config.toml
norm_eps = 1e-06
rope_base = 1020.0
init = "uniform"
Each number is 128 + 24 x the weight over its row's rms, rounded and kept within 0 to 255. Layers, rows and columns count from 0. Numbers have three digits each. The size before them is the row's rms in percent of the matrix's.

# layer 7 attention query, 320x320, rms 0.122, rows 46-155, columns 64-95
065:097133110093109112140104138121090165138175121121111146089142137116098152123156141133122137148084
063:118168119161132159106129123104123152110148129108171154128101103170116087141117135077151121113129
129:143072148126153140137137096164150066110136105137088157087133136086165136178158101099061134147084
128:078129152142123084139164097131110141114131138135176137102156167145126098127124115087139134107138
131:179108130099157172153108090172147154167179123096123155141166081118102100119150105141117086074146
126:118156126083124155165140123139144167171162119121148144077132137126140127161124098125152107126111
131:120085133115099080124120141129152153185117102140142122173150123121135109110144122187094107121086
130:165114137141149067098087135135133121110145151115094115126139153099103090131117090096190121116112
128:141107137142127130161143120107107160117165108109123169157148149121139132150133119141110142130143
128:110141131112129118149104096178114172132122169129137148114128130095088144153107153114115135138139
128:137109120181145070099119130122162151132136115113127138136140105134086158164122124111150130166114
124:110105161089147169101123109113158108150139155189131133133154088150104118137088141168161149169153
125:087123138142103110173175127110124135097138131096134127088161129166128097043120146147144152137107
130:113167123132142122079091127177127123132130112148165134179112143134115094130093139113101064188120
133:101110097115140129106139109138137143134125116131121145136102084107143117138090110108131136138130
125:100087174129131166142134123147136108122149088136102133176145108143106103111138100153118132137135
129:138106131108098128115093126159148138145118124116144161140141133106109132073149126092115147099182
122:114148145128106124064131102100121112134112120166146118115106123166097121126149111148133108111106
079:121140116156094113095141103129107117127105105136127128110142093134151157159143130103110112163130
081:099165090101062137140153110126138121115064137122110145103149144095132120127079081122145112145153
079:088133093151116140161148127117120130149097158123139151107121090139152112121119120087134181118118
090:118133101137099136127164089088083127121082131117109145114126068147165155067137165059168151120149
077:103081165154110131137126118131112128134102120140147123116139151124156113099131065111147160150146
119:122120153093092124138135119120085139118109149109127159109144134147144155097161149086151124110162
108:122141122098179098129130127123129113106150129146122058119148078142088109144148104120122136111108
099:137094085139139138131149127153151102126141152146129144148111138091121140096109129100128151157098
115:116101122176142118125116118102116102088117136140141149129146187121126142124085173142101089175122
110:124174182062149094177101152158132127114158123157133145111138064112062128164109117147120155140076
107:137129155106135139111106140129132112094131130105128091098132161112129170147133118103151156086091
122:143119126203099143094101096123147095149149129113176126149111122110133128133124144118157145103135
098:126134140086120124127187142101146108117149101137106137149112164093166119114114140132121085105170
112:156150125114085139139139119128170121132088120125157169155112164145157101074134129141131089119143
111:120121108130171157113124099133163145100114128096141095108155118076171136162126101133104145129151
100:131137077139151144143124123114138124111119137141110136128145165146138122104147143134130101161109
091:145112184141113118143092175118120061122159124133100140111153113161150149097120137124104111105142
093:105090147082105157157127155149132097099114130139128165125098135127145127140107093099140154067132
091:173156103115118122152145165103097144152097153141123140064112127152120117149110102146139141134121
091:118096103128091162124114135133170084144117092127133100121130155102111149137139115141135123101133
091:091129171146138144142141159128118107121147141151142134142103117158158137105113114154145144102145
091:113138183145143110125106131147096148144152111155130141103109109121143114092112120096117130097131
091:118139151080125103080132145112156128184133119150135132116124131143101121129141157145148179174102
089:085150113149108162124096084138102113072119158097108117060106155123097135110113135122153161122147
090:149127143146147140168135097129117127145132120156120096115129095136091163173083125111169129144072
087:100143160177107124132086103156125144148076092149113133161157110099150121108117087137086145128124
088:109143162171170141131090123130150128142098083133100128124126134137118161076174110103131121144129
096:102115133109102119122126104128117143095130172151114147128115111138116130082154135147132111149118
093:155099140128146125131146087106102145104121178134111142136161112129137141136140101095140123090178
087:126124137136174111099153113115117126114105127127121109100158148071114155149100165142117127138127
082:079153169124145109100111114110130148137162140099123148146071116162148137128173133128157128123138
086:135142094130109121109137150120129133180109126156123137111131156135147125143091090138158170122116
069:104182160081133110132073122119143147167146128103091130120140126113097108102123117111090144164136
076:112137127098141123095103149134140131118138136130098140133121137122107132134122141176087188144083
087:162173089097108119108104161156132115118095108067143169108131128177175142143097185144143149117114
072:151115122146104125120155135140155128121117142146110074188124147168172149125112120128081194113136
100:155132090158101130102147128110098151124133148148087116162102103095138125117112174121122125099136
103:129105131185147136102159128117122138124117165162109106167109120113120132097112079118161098135115
113:133148150119132131125140099149108101148146183149129094141104123106137190175127075114135167110121
105:164133123149094174167149124153145185159056161077142113122132080151160110131138132121149146111161
114:126118122145150112153146143103127123097126137145112127089143123109096162120140102129111127148106
107:144145122099125122170148165141164127114106103086132135182118171123157111098164113117087117131189
108:124081117151144106139076088162129092104112127147176118161151135110150118128119110131104121141110
104:120112137151104123154129085161103138125112101137103171126128092123104119139099128139156109153135
105:125139087128127150155103116165105145131118157116154108143168114121154074073157109144141078156107
103:152137124140195153157119154136127135147134129123126087155107122119083094107147126139141102136161
105:141119168136109147118111157137132164100151119096136148131108124139119083142143172113131166157134
115:181126130098121120121141109160120124103164115168136120126093139169123126141124138148140130083141
097:162135111161102135156122172112164125181101099108131144117088128131086118183102144136127118143106
102:166120111087149109169133079135132144056136131133126132113115143138167132132148117135113147152140
088:153082120122099135099145111105105115103139167136136160158112144166104170151131145133129108095145
097:159156139142120139087129126118132113154071087132130167170185143183103117108121115153130166086133
096:150099133071117137132094128130143128138132129146124117136085127122113058139163138129141187099129
086:175137143097130134072130092110125139109155150150101135106132175163095136148143139141094135137130
094:122128122162107144093126128109119116161112100100123112118160182115148145108130125088093110134113
096:096147153129155131144096111101143131123157146104119123072106112143127143139101086133162146131136
099:096171108139069121175120145136145090156155103124163127107125084138122103112119114107121122122152
092:115127140108112127182183145092130151090149123093142115110098106191120098133128109159123095122130
088:149146150104137118119125096125139118136112155138114104157078160174127109118119166115098100101103
089:097108096092136113116119143139168116120133132104094124133120106120129132145134156115095131183145
091:173121117155114143122169120128089146156132174120135117097097131159094133095098146090143135127155
092:132173138182102153051128101100157162129146110150116141097127103140136138101121137133125174105121
094:100142117133133125143175135105132101135143115141149114152132108111151123148089123103147143175153
090:185074097119150139109104133143137102119097125114160132165126147143139119114085192121120135180142
014:118121106154134110084161140138142143151127151121133075120115136098119147156137131130090133097147
050:130131122154102135144150096114134145130132138123124126107142142167143166131125169081162151163151
057:139137129117079146133126100111123125111107126103126146092158166159135153135092162091170126156140
035:107116155114113141131132142139124139134148093126153120086153151138138160109122160126105106144147
061:121154102119119129145147110105121139142130121129132132148093115169163131124137175091165146117136
089:145123126088132104124134159112133129127143149142111139144095129128122113117117138173078103117123
068:111139133104079121139126106106130103101168130120122147099137166159131201129132127134155116116147
061:158160115136108163123075151112130200135136141113147156116119108124134126169110157108143132124103
092:130118131128121134131118163116122120134156136151136169123152139084164118149133134136064129105096
064:142111129138119105131106134147124086097134136143134142150137133104129184158117157106109113165140
072:109107142167134180133170110104161158130107135125143166128165151135133174129111164076147127086193
103:128128112132088131161156095106137127124119131112131113117152147148169169120095158102157131168159
081:139151115137110126140173101132113107135096115107103116120131131163157128130127132118199128147180
089:136138104119152111124109149107134183105138127133106133131127126081154102105119115172116106099128
061:178133122127149125128159143160128147163137085172101072135140099147095114135137110173153123136119
077:120110168119149126090121126151157120135127128141142158117122109134090093111149121126114153110133
144:125159102125141074096125125165147118163110106134161105109162124147148138141136153116144114116109
136:164096120129148147113104104096145126099125151156123161076141145061090112160141158095143113155160
136:168110112169119113159119126127123143120094140101144109136137116150147162132149177158159144137147
135:113168166136160115124166142151142092126142176153099132140123146120140136100142113166156137120109
131:117137114139121119119149120092132156142129080094091165177112128169111134143104144100135109178162
133:147081122137092165124116110147126096125163159146142127144120133107138089142145145138107099086162
137:111084185139106171096139173144115075145176141094133154173106121134114058134111152085109172138173
138:144131130135109126122137134076125133122158148082177128186097126123110090167179091116167116139078
129:175129126162145133144172112150104107103079125149119134145149143178163171160108117130106149176154
130:144108139109152124133117139164151079140141122095132104117178130133123128166104102175121158190096
138:101132119119120150125170123117113114102083105124129138140124141157111074101092115108100117098125
129:137136131136089117117129122155153097171095076164166143125111105173110109154161112161101092177140
# layer 7 attention key, 320x320, rms 0.127, rows 46-154, columns 64-95
066:131124140113146099150146124113112109108150120133108118138166117142081117153144147149093152147130
070:139193134151088119121159146130137131144101126113150137142119107174063127141155114087110146126136
134:139075151120148131146147096168165074112137104147097147086135139082163140169157113104057130149082
132:077134154146125091137165102134102135108130147137175141103155165148129094126128115086141135109146
134:182099129097157173143112096172147162170168128098128162133165087117098109125129100146115094072147
134:114161129079121158157147117144144167176166119127151141079122150126147130143137096124158111124119
137:119089135118104088128128138138153147186117103132141116172150126132138112107140122179099114124087
137:169116131145149081094085140127132128116154139120100117129134147100110099126109093087191118114110
137:140101139141133123171148127107107161125171114111133178162145152114144127156130122142107152134146
135:110133129119141124145109098177124157127136163123138145112120122104088147143105152108119135153145
136:128109120173146084093110128127158151133134107109127130137130104133089160149121127119150131155109
131:101105163096144164106122113106173116163135157195129127136155082150116122127091154163166134175142
129:081120135147115110174166129108114136095134134096138118089161141170118097040126133138144160143113
137:099173121137133126093092127183123127123125124149163136171113137133112096134098135119096064182114
138:105113100106147116096141109143125144133128109127123146134094096103141120142095111109128141142133
126:095090163123127176138122128148140110118148099140093139182138114144094107106139096158106141134121
135:148097127101099125111097126162149129134121128127146156137146126105108138074145120093117143093184
130:115147151127118121073131103102121110138111112163146107115115110165094121130154105136132113108111
070:157119125142142071117134114145118126093120082120157112130110104112138095178144139116091096149080
067:117113114139113135122131145104086094126126150102124144114133132146131086056108166122144147098136
074:106117136145119166137121129127118115150116171113110114129140163131139126076100169160159163120164
081:086087127146123159143134087111099136143113156131110114130096143105109148056111144142139120130172
116:062118146095110160128139104101127170167122145140133124105120181086107125062101150145144148139171
059:101132100152138164135154102132108111134117176146114116126113120139151107110126126171119144095165
108:121151107143138133126128088137086171102151127158107153166130132141123130129153133118119098172125
105:102121104130117100121163111139146114102152130146129143125121139147165109127071102083119080147105
113:109130152117099123120138143123165112157082131107140140158120150137089129113108136188170163117127
098:158113119144121096118128112139113181071141136164119116092105104158097178123086147112106139176153
099:137113114103135103136129103123136131133142097139143119158093121165123115177156134117087085169110
102:160127156158109126136074133127121120137150120127138076125121139137112121164157137058130125139129
104:116104103109101138093122135121142118123142129108150152145104149062148173096132133107122110114160
100:098119123108084169173099120125129089115108114147148138153156135121156075152134113117130120110107
104:153113095150149137132092088131142111084136106106149120146162132140167137091130120133155185146144
101:118141131120148151101131118136135116169125128192116149169125159118172131117143117134111126117143
098:111106134144122124121150155131133119147143163086123121132124131140146166138153153100105115091132
086:102106157138100149152142100148145107094094110138141130144082074144177093106108108088133098111108
090:154111152058091141141154139118145118127098125138137108090111109153154178115106137115130104138109
093:140121127121121160113095154148173111127133149125095129137102177132117182131135165126110114090132
104:124132151131103145099121130127113091102122114148115144116119104145138140116123113137125124090110
095:142162085141154098148109146133083092148135111130118152111086115136126098074120153141095147100105
096:129133121074124121081146108102159125172131114147144113101148151127133129097133137105115137138067
093:121128128134132155128097170146096091091122142099122147101129133165135162133133112116123171132139
096:147122125128117125139135093153110145125115107123118100101116100132179150143103068158122109134105
101:119164106169108148117125100111130143100134136144115151192127137125132158161174152125121118107126
085:084141142141129112099148131118164129120100124159084115121120129109106141091110096112153150124123
107:127113136113103109121124063153070148082118135156140139108168121096132115131127152118118104161137
094:116125117121113173091129103125091168130129103137135124117176117109147106095120134108107166097150
084:118149132130109144072119131138172101096129108108141131119104173083170107102090162139117120135157
089:099123138152146097086140118085125157163103114124151105154121155130129120101159130122106075144158
100:156160146116116097124151132113102149119133178127160121115100143113121118137138102122160135141150
053:156134132154153093105115115126190162157143188092131121122122141156109113130142114122113137096107
052:085127166122080082115151120102145124082149112141154100161121141146132118134129149154102144115102
082:112134129077103116125125154119120124150122087118136113114110118119097151107162128138113117140118
066:080130162139130125113119163090130134119165076120094122152122127138170137102144141126148175121110
108:155104117166169125168136153122139119135163148141119143120122083146156135114096122115141129134143
077:110161122104077162108112097146174125121108135136122140141133120108060058087148140145127134111111
103:130143146124117089135156163095131137121139137101123144077120094116145164157114153138115081140123
099:135173140116144131125113187182113150112127132100099131113123159139118102104152125080142119111115
104:120105084131112118104127121076168127128138161086109134105125106130105128146087185186125152145163
108:125120132115112143103118125144148115158120108085120140111158167143141149100150131119118170098118
129:138105146131139104153120149128101113177163091136136116100114144142145127139121099072155164158117
102:157130146146090141094120128135092112153146149118109156091156156086108133123132156063125106111114
099:127135122119139149150127099144099092150155106136109096106153137130156138147141111087127172118160
115:111164144105147123105190122158099106142138147161115164146127126122118139118179149169157132108118
108:120097134157114130136075134160111102170133104106132124079103110176114108123114123108106123138145
128:126146151126104131127157119136171155127137134129115137069083099128112112111118156132132117103125
087:128075117119167126174142180129123154111120129125164136162164073117125122120125124149154107122108
082:117135146108113133129135132109183157107149126133148128135111178099128132094143103174137095132126
089:118110107119102099126148150128118115126140171136152152166153127135108113175138072136118072081134
083:161123138104101100129128154142181140112112139123119138114119108138149127120129158121132117095124
089:122118167120157159140111105158112164121103139129103128157147110175153134140126121107140164121087
094:117133101094127100136086165122133127089143139147124110143121100109093117138097104137123127119108
089:102147134145137152127175148143099115136093098106139090104110119125196116115121167133147118120147
094:107146115092138134131138123125144148135085142083135149140170117101116153147116078144130131116117
088:168116119113137096098133095145148071156127123121142128112133094121138144131160071142103114109159
113:152134131125096098147131138133131112117152099113116132114138132134098141148120174104135139122145
088:115106119053129118093124114159118113146103158164114113168099151126129150161146132167117112101118
096:118166142156138129149181113118143145091111160114150102138161118115182113133134161128107054130125
096:075142146115104137137131128112146150124113121140098134124122126149115140132100115119096080193111
090:139095140118105099118109154109147104142107159123135133100083117093133160135119085121181129086155
091:097154128098145190088137116116134152116122056209109090170117135100167107109128149162123086134139
091:143065084110142148128179139125097127080110105165108134134190115120131126133153104107134156119139
021:134162119160117095162122135097144070084136097153120173126126110149097113111132093123120126157080
025:146153139112107108132104119181168116159132132097151058068157123112134102096090105130140122152125
042:157145122147133114117168092111153127107118101123167108106138139152137160111160167168129126170120
037:107128109097111134115146144085109130093138121094169114161119139152157170123130160133125177138117
064:156121163156140127162126155120100141110113135122128153100147119115146133139147101135093133121108
056:152127138120163118144134160126145175148126130132135178111131131095108095144138104130114104104127
065:081146132096083134143140117128090080146168139135157151134168141157139144114123149155080097092117
070:103156110127099152126127144117096156181153130159178134104119135127148145139124141157182089111098
065:165131120122090111127126123140122100129156147120144127109131139106160130165122175098091132139118
066:089114114134123113108105151168134147081149144156117145120165120120121151143114124110091109144154
068:113135140157138128087150114092144132129107136136143126137143152111116183146133164128122153096187
060:122120122165123120124110117141183117121152130132115128110147171119156136160082173112134144188153
068:132131089137081168128145104117097126131119141095104130130098128098153087095130142096175110107116
066:147139080144139145160108140126133142130151122120107158167127144108210118130108139156168116122165
068:164141146120152125154162144124132143143097088156080130164180104098104101119147109158111152130106
068:104082167146140142071110099143176161107120094126149131123134102140104111097129149070150149127159
149:119158099132150070093130133162143117163116103131166105106152124150147132138134149116151125112108
142:159098119126151140112112111092143120098130151156126169083145142062094119152141164087146101159156
139:176119112168112115157123125131124141125091133098142108133148110142149166124149171156165141142144
143:118176165141162114126166146146138084135146170156091134135132151120137145103141113163153135117113
144:124138120134125116109152125097131165146129086099090158184109132178109133147109142101145104173154
143:151088115141090171126116116141114114129160171150139124134117129102139086142145148146097101087160
147:101085180130116165097140168139118080141173135095127151178107123141118062135111146086110164130169
145:147130129130114131118137134074124142116155147076181126185100126128112087165184093110169117138075
135:169133126158150134151176112151098107097074133150118146146150139185163174163112115129105144175146
138:144121137118148118143120140161147088143149124102134109109189128129120122165103099175127161188101
146:099134125132128154130167123122106120101077102122136141139126135150106067108087115109102118099122
# layer 7 attention value, 320x320, rms 0.133, rows 32-127, columns 64-95
085:189158148123118166126120121110152125138182111148090077095118089138128145116123135154099129136179
086:092167101090100166156112189151104147128111137123120156120140156138107099111127116147089126137143
083:113125116110126117127151133103163112113104132128111105119157107131108138128098103102088117125128
086:175126139158149126167178150161192151138127143110114117122143116114057140178143151117072156155103
088:155068166099119124113126129114130140130116120101095101125113132161072143129109115104132145105144
084:114120159118143116081129148145116120157174176138124127111119111138144135121134148125118099084113
091:131118082112153176111124105151137100185137088114103120147089147119151164102154141105140129125159
086:066130156103134139125172093107106134106149107135129150128122135099192135117129106118115124171071
091:107136088109133130146143125126099093138158111131123102109088137097122132155140177086117120157119
092:123115116162119131144132107147160132181094165115110119106151108117101129116165166124138110163122
086:127127098116081134142120104097146117145143154096118164096095098134132124086149162138118101123124
092:118108120122130142109132147165126115153137145127118146114125144139160116125094176137133131141111
079:112111110122138152169110160119169134082120126177169101147171082148158119134072155161115166100153
085:110138142100094174128138079115118104082085093130127122102087128126125091069185115114119159082137
091:064085150150142140111130121114117153136125142099096138156096118123158124100109129143157125079138
098:110102110138128113179143136143152130137097165141141155162123166132081101107159107135133100149100
085:142158106047104126112107134164171098099134140069117154135121112102127127129118153117121119089147
081:099129096131097140127081099147112150109138111150099107151155162166136153179100127118132168168107
091:127143142106113100122162160109145118102139113135150154115138102098147127147118134138150095132133
083:107095110118108163107101119094149141155130095095110162144100128125094106143111114142137150113126
090:140101102104096079113132115091130090120116103153131171122132130116119156138128111144144089104119
076:095100142135198121174171143149163112127130160126169117129135125143124140124107123130153104172137
089:142130159133135144151122133122173163109096160120140123129153170115073138155154084153160145100176
088:132104133150132156104127157135117158131161143113104106101125100092114138145142131100110126152135
086:145132146139116125157109100156145165084123123091172137116151136134170129150112129143102132104145
095:146130133117154125126097099131109134088125117113116117117100145129111100120157119151085146126163
095:075137118127164123126075154110126101118139140084122099090157060150093156132119148152144108097144
085:131151115138097140107101105133165141113081140095155138166150122108156129133119171103133165119132
092:128157132115157134131163103125124123135140135171173131098146145131141091121156125172125096149165
091:098141150141132139108109106129159152122157162084182171133143121132063129101135092138115157135149
090:145142121162141154108110100139126106115187141148116139113121134148137156113081100118166136143124
085:121116173121140139117103152168120193103104159134114111167127128131127118127162159095123100134134
094:165119130148130132157138116145093117156126127108151139092158111143105156116171096114133086112124
096:123138106071139129164108115085134123137110128130163130134117082114185107123105124156150167087117
096:100081143109110112141140177133141126092103103111146118091136115131092127164134131139130127131097
099:155154141122157125148157078141091139145103096142131104111119113149129107128157148115101093121145
096:119118149149074154097067110156171142125114179118111128123096157116114132091134091090131131114118
097:100138124074056158167133126117099117140105080136133144172137133158133110098116145110127118165114
100:137143166126163133079156139161127107148141120171164078101122094114163180101136151127137107101099
087:088132122129165100096113145124172137114122098150129122066149130138142149168133130097128108101139
102:169169077127152172093101097116090126164129120166104109138143155157106133129122132127090104111158
094:133127124148157163147141111108128125109116110135119135153087185186135107139144139128116112148148
093:127165127092134153133140106150143107147145086139108079090098120141110148110134105147119101136142
109:108120158099121135109108135131095137141136109125124074120144111128155121139117104120116185175133
096:151155128134085101151076094155156151102147118093144123153129130167109108131155124094101113124112
099:165152103122182124136150128107062136168125113156131130166143117107127102115141138142101178130150
098:128159127082122141080140155121120126114146155146140190129085136137121166070111121139125126146104
091:091095098100102149142118119154131151112124090154127108130112153105153099108161114103088125077075
092:097129113171131150121142109069102088111140162122125151114119173135092118124116154104153146133130
103:124121184088096099144141124134084119163110113136125102126175123145157129143161119135157151134149
089:165121153130089079115158108139140085121155172136128096106157110107134132113104129113102152144132
104:125140145097109114162135122131092125171143116125141100133175130122127160146121126200128166120130
093:155100101156137128136139121102131138115109155122143106125112107118122148135128114185097135120076
093:159147125087135130135117140113112085115098115127111082144155109140094165145136117126129113098141
096:128179143167120138128175133129133123104143139153101115144108131135111122098136151113148159152092
095:109144138099134163128090153127157156136126119124134140136097149112187130135117133090134149126129
100:100115123115138135143116122123153113138097098093112109166123117135143142128161120147113133151117
095:124116125122093098125124149102152128123152145104162138161151166139142123130124146110144151151109
096:136156113139101160140168118146137140124100113122133112109118101142121121140113137149124114147121
097:138133113078116155138121143049163140154129161135130111133161149102166131106147118126123124134118
103:081137126119130165153122130126128120079128148168140128109132180154158149157082102085142110123115
099:121115114143102131098105135127142123151099173144094112150131098152119155143119145102111104099134
085:116135111108097107121123135103146135127062094143153138152099127156133129096106160163122150108081
098:090085111121099121149133150104142149145144121149144127123161133156118163140128105127097122093143
112:139144141117117092116102153102140082140151150156136115131119145165138128133108126147143146128098
113:108093138110114128137103100172150114135126144102169175114120090106087131202126125125107129147101
112:147115158123102130148123154130165128109124171140175111123141131110163150125093150136163127117105
112:150143158135105094122121107173161100138135087149135167091166129099135106141117122120155156159132
107:107149191075115113132129148147093145135107121089127115095110108115175112100158128110099144159133
114:126106105125127142128161057101133159099131108110136169098137134125148110135158159141142159088140
102:122088138126155143142112119112152143142116152098114106134147100112117101095176098115124173123122
094:141141121157132116121104062118147158152129164135124120128133125121145136178097118162125119139127
106:124130149109138089148097160136102127117124112144120133164131127103141107114115128163130127168128
114:099112129164108163090160103106097075119162130104118124124123139133118082161143071128127162128136
109:110131107095126100141118092090123141098173115116102125107147155108108144150133172089155129111114
104:115116137115084140151116121143139133118144102155096114111132131147123097079146153128094082126174
108:100108109105136124128104143118145167130140133126147129125095119122146125151122144119111175118154
108:139116135108145063132110138131138131126153110151111134177131126113090128165129153168146159094152
114:149145106131130161110114148131110125122114124147160155131156131153156090136113122129180114116147
107:096108127131076083178169137141144095171134117083095082092157113138107138121169097107129152102101
104:103138154101168145137158059137113120125098122117077105147138130144136123068127125129119089166135
117:104103154128107136079157167100159117118110169162143142168150122130081143147132129145109159107142
102:137135101177138121119134113122129110117139142154112112142085126092149154139119132110126087080139
105:114112136151105150108139153117120116178101153154121092125164168137143113137192144133125138104136
113:129128166137109092136122143115148132101092083110127135123103115124141104172146100118146113105135
108:093119109121112137148129130147095108178121142090094113078105119172144146175138135113128121148149
102:120147132141143109160103126180126148173082158153162138140121125148118126153150159135129175144172
105:145103117123160132123166167114102131085121122111141081120126169094132098104099148141121094121103
117:135123129135156116122156107144158137109155160089112117114144111126104141121167141110170156111136
106:116107125139139127142162150129099130099092144118131096117095134124148145107137144139151108110120
107:146109159134142133084144107093121142125129124127124130114143147173124120124167148085163110121118
098:137121136126127124119112121123132145167087122137134106139137129128170133091103153139120084152121
106:129128103101166156098126126121172151121138106110175160107122135106121145173159115154107148169135
115:124145111155151134113122134142175123124104152119115171141128122102157120123095139107145160177129
127:163125137125159102141131171099129137124139116155148116134124123114118101163138172129161117096131
114:145125120144140090165146113160100139103122115125111176140135129145089118122163111094089151092158
# layer 7 attention output (transposed), 320x320, rms 0.115, rows 32-127, columns 64-95
097:125134082119141111082150128095130123135102115092119150134126114153104137140183133165147139133108
106:146133141147107153118097131116151128129115119107134142110128099137158154088164138127094174150096
100:160109165146121101141121151089130076123164175130119141114158129115112138132143083131116145104153
099:125121128085118154107125155138146121124084121113104110175065090081146106078126117131163142121100
105:174130134134137115115158147124163058111091112122099119143086134073147123098108137139130149127150
106:135153165144122110136141145091174132186154187099083155136100123114140115100168127135160160183118
104:141110117095112067139149126117142147071128124121139138172159120107135126122144116137122158135122
103:120163127188146160133151136121130167180148108131079102121134134134139109098181125137182118159155
104:151147144133168137115144143151116116083139115107156144123163102145132155115118148144103101111096
106:135098131104119156099136146162125144128084117094159129125106144157125121171119132142117131152123
103:110112114149104138130113111111092123118096178142136134128148133081157167155100166141150144133145
108:168164154193129137141146125137081110128172077125122127095124167130109144139153137173133079128122
100:108152153092110154148123090160133175145140144148123147095141123116147116149117100122168107176106
101:119140130099128127136178138150114107178136126130152153174177148098110113092143136149123103126163
102:145124120149111113159124144128149078140110116147108162151095137116146160126101119133110124163145
100:142155109112152107115143087132119105159117141174131113118124120177148135166107117148164125163105
102:121095161179120127099132104133133165103112110158137156115167129102125152137119090123139062155121
104:127152120093163123119153110162098139125071090123105115129136128102126174096142110145166145123147
102:106133154113121105153146199139104100148089116144093128094149108118127092174133139127104153119118
100:096154140135114084143164151165128120086178166155049113151105139131115126097148119113131126117109
105:131164106125147147110144063122188130134137110109132116099093127114136121177131096092133122119100
105:088164101164131108067117148130146121114120139166122126129071111139129087163118087091127104114159
108:123117116139135114117176144147124153155139078129138138116161096117153091155159165145129154139106
105:124180137180125109142107130084114107136143127149151128124097140102173156137114140121104130080089
098:110184168152156131137143159100104129162118093144138146086138130096115149111167116097114126130097
101:125137129135112101116160089162133103146135103113095104153140145118117122137147122126161150108134
096:131098137135122142125136116096160115111140145154120152100154126133114122155121106109157094122104
100:103080143128117117144188121167170089095098117165100086161155116088149097144178123110137141153122
102:121152080147126105120117111134144130064117166144109117129147148172083149139089147113126127139125
104:124105139115113134109119102150114103090088160144112118138119126138147111118120122140151147139119
100:117148119125124101152083102102135108089136109114151127147081135137121136135140140144106096173117
099:150086170165118142116176121149091109188169153147147113131126124105132150101154110073103104156106
097:154093134131138145122111125083133149144127100093127106135101097103093145146106123130139136142094
104:141151141145131150131089180144115124128121079067127133130164139137113098130150133169142123125134
098:135166117148131102099102154169077140100098178158153103116144113121126132171109116153115128120120
098:135142113109142206118146137090122130099156101116152128102119131119115176120161132131085181112092
092:138119148096122108172088098103144136128132109147154085115125140130164108123153097130156083122109
087:130142111148127086122141130115131105128147118101106138135088083145139147117108124131134120147139
087:122153121117124118121146162133091146122119120124151125131122128109078128134122151112103147133144
095:082140116137179113098131163140119130105087149093168120188182122107112121149124122103117146130133
093:147130123130133102127170126129135153128128153131158126136140112093120134102148126153094109134143
099:121142101135059124112128122112112108148131171150104126157181117116086082103119110116119104138159
097:160138109061125125180087114162117124165140135138107174124128115131109124162138114109146126156121
108:155118130167125100123100091124088114132124147076140128163133141072143121119110119152126122084128
087:107143112104115090168161130124143122135162088156125142130104142100098097132140132151125128159126
100:130143107157109140151100124127132122139139110105116111143156119156142119107151106125113098085130
097:162136154134151141148096137148111170130107083107168104159146146118148136125111146164148119144111
093:139136113150112127128142107159144116108116111137121114124126129069104116100149143152129140126139
105:141138143103122122140151118131150167146124113121139144110163105138147111065144154074071129142099
100:098117144145151142102108149090098105148082138144116139096103110126098102115156131090172112162103
106:098140137104195090169143097138147125127120123158101097079170132121146140135085114109159144153133
102:161139142152133099132150117109110162153139116095185160126113139166126149116116119170162131139154
092:134139123128144096184127105140131130087148093136124141126128163165167134153110114113123076141110
096:135065134121155096133147123082107086120130100142100130136150105142120113142160073152122146141149
106:125123111084168167154119141123167122147139151110140148142134165122149070124092138112159121111125
089:158129145122142113146115146126160143134107144111163156140160151125103132092142124098126106116088
102:124165111142123157180128134139145117154118111157186138154109118121123080125145127086170161116110
096:106104156120097146164136149130109106129151088125124139153137126123121138118139132143119164150165
097:123134123090197138132154126131106155148128163144175174129130149111120145150140117115141134134096
101:109103128142127121140143114142154143144158121127150161122076110131115127115119163142185173140134
099:111114106104105102167110182142138140145106090152133183098103151163130123134127092098119123164092
093:119169089157149164089136148146133122096129115146095119163125147138155144106133137112107125103150
092:124114092138118107120093130127158151119130096148187139178103113159128130186114145085159124138138
093:091100126134105094127051182136143097141107155136127135155084179112111117143133206163136152159118
111:152127122153132134091073122119149130127108147124146132109150117092101093093142106127129074103117
096:129103128126128113147107149110131103075177155162088097125131097134113136152162148157112139142107
095:159114154117083115121125133136093135150151165153147127094076123135108111098147188138144105094101
087:107142153125152100095113109098127135115156132100076150104108103137096175141103140112101098124118
094:101161105112104107103154107136104124100101136127086134103139134122115094135092095112183102146173
093:155104150117148120102120132109142088110140137154141158144112155120132165095086112111152101107163
091:133116126164102177094107112133108129123101131149117112065163115152135089172133114135178115114093
085:136110157132159153163134110114127126166112112136123144125086115116158135113101135139143169133096
095:117123150157106173129096166105130180126095095117130164160119130085149151164115141163163120136137
096:108088107121138102085107127121095142119147142128095144092137143122126102123089132107109109139151
102:186120117165149138113118126132103133083162104132115141131142114127118109066109157118115100128107
089:146109115148102161119101133129125144161113150112121139113135123129134157098113163157139147136137
099:154095134121110146136147128160151180146171151159123142130168088148113120157194150156117168122084
090:120145117149104148135152126096134093115121142155138178147066108159133126139138104144141129122189
098:158070160093118128138117113119148127121194155126121113160106149137126119116151171148128144128148
093:121134109098123145073147124095131181105134092088148085136122118120167163156106105133124093144150
091:145160144098134083132116129126130120107130135088116091123136148096177162128111106055102133123097
099:137126109113119157155196159111137163119138128136117103107120114181112181107159106153122142090135
090:146117135095143117143150123138147131099155156158141127108145139124124133136136069107134168116130
099:152111100097097155135088130124125144106136130119121128117125083145118113127127085106091129136115
095:095094098150110134123153120138173093128155157137146138149109128189110138145128128154151079146141
096:134139107140141102119135125107140133132133124143154121124148131104130137142135116122137174119119
097:142131140145127080125139158105099102135158104171125133135096135147133124109116163119126084153141
095:139175151135152093131106089091135118103188116128078137159142092083160122071099140129110144125078
111:115116100100130085097167103088134108134107134130146121147139094138121105110125097155173136102145
090:146095183126097135140143125139139141148125115132135150113145172123085102123117197145177186143121
096:132093110123114105094124131133115140125149159137094124116099110130102107112102129133131093121110
090:132152113112126159167118122126093165085126082111149147098096143139098115129133131095130119132088
088:174151118170143137154125169155107111149154145180131102117099154135121096133127095120141159082143
091:152105122129139143117112081163131126143103141116138118099134105091159153140072149100104111149140
118:153117114151108142131107132148144135158148136125134105141148121165120124134138172152118127106096
092:096141096151161114132140158091129084135155116153194150133115163095138152177091133137091142148096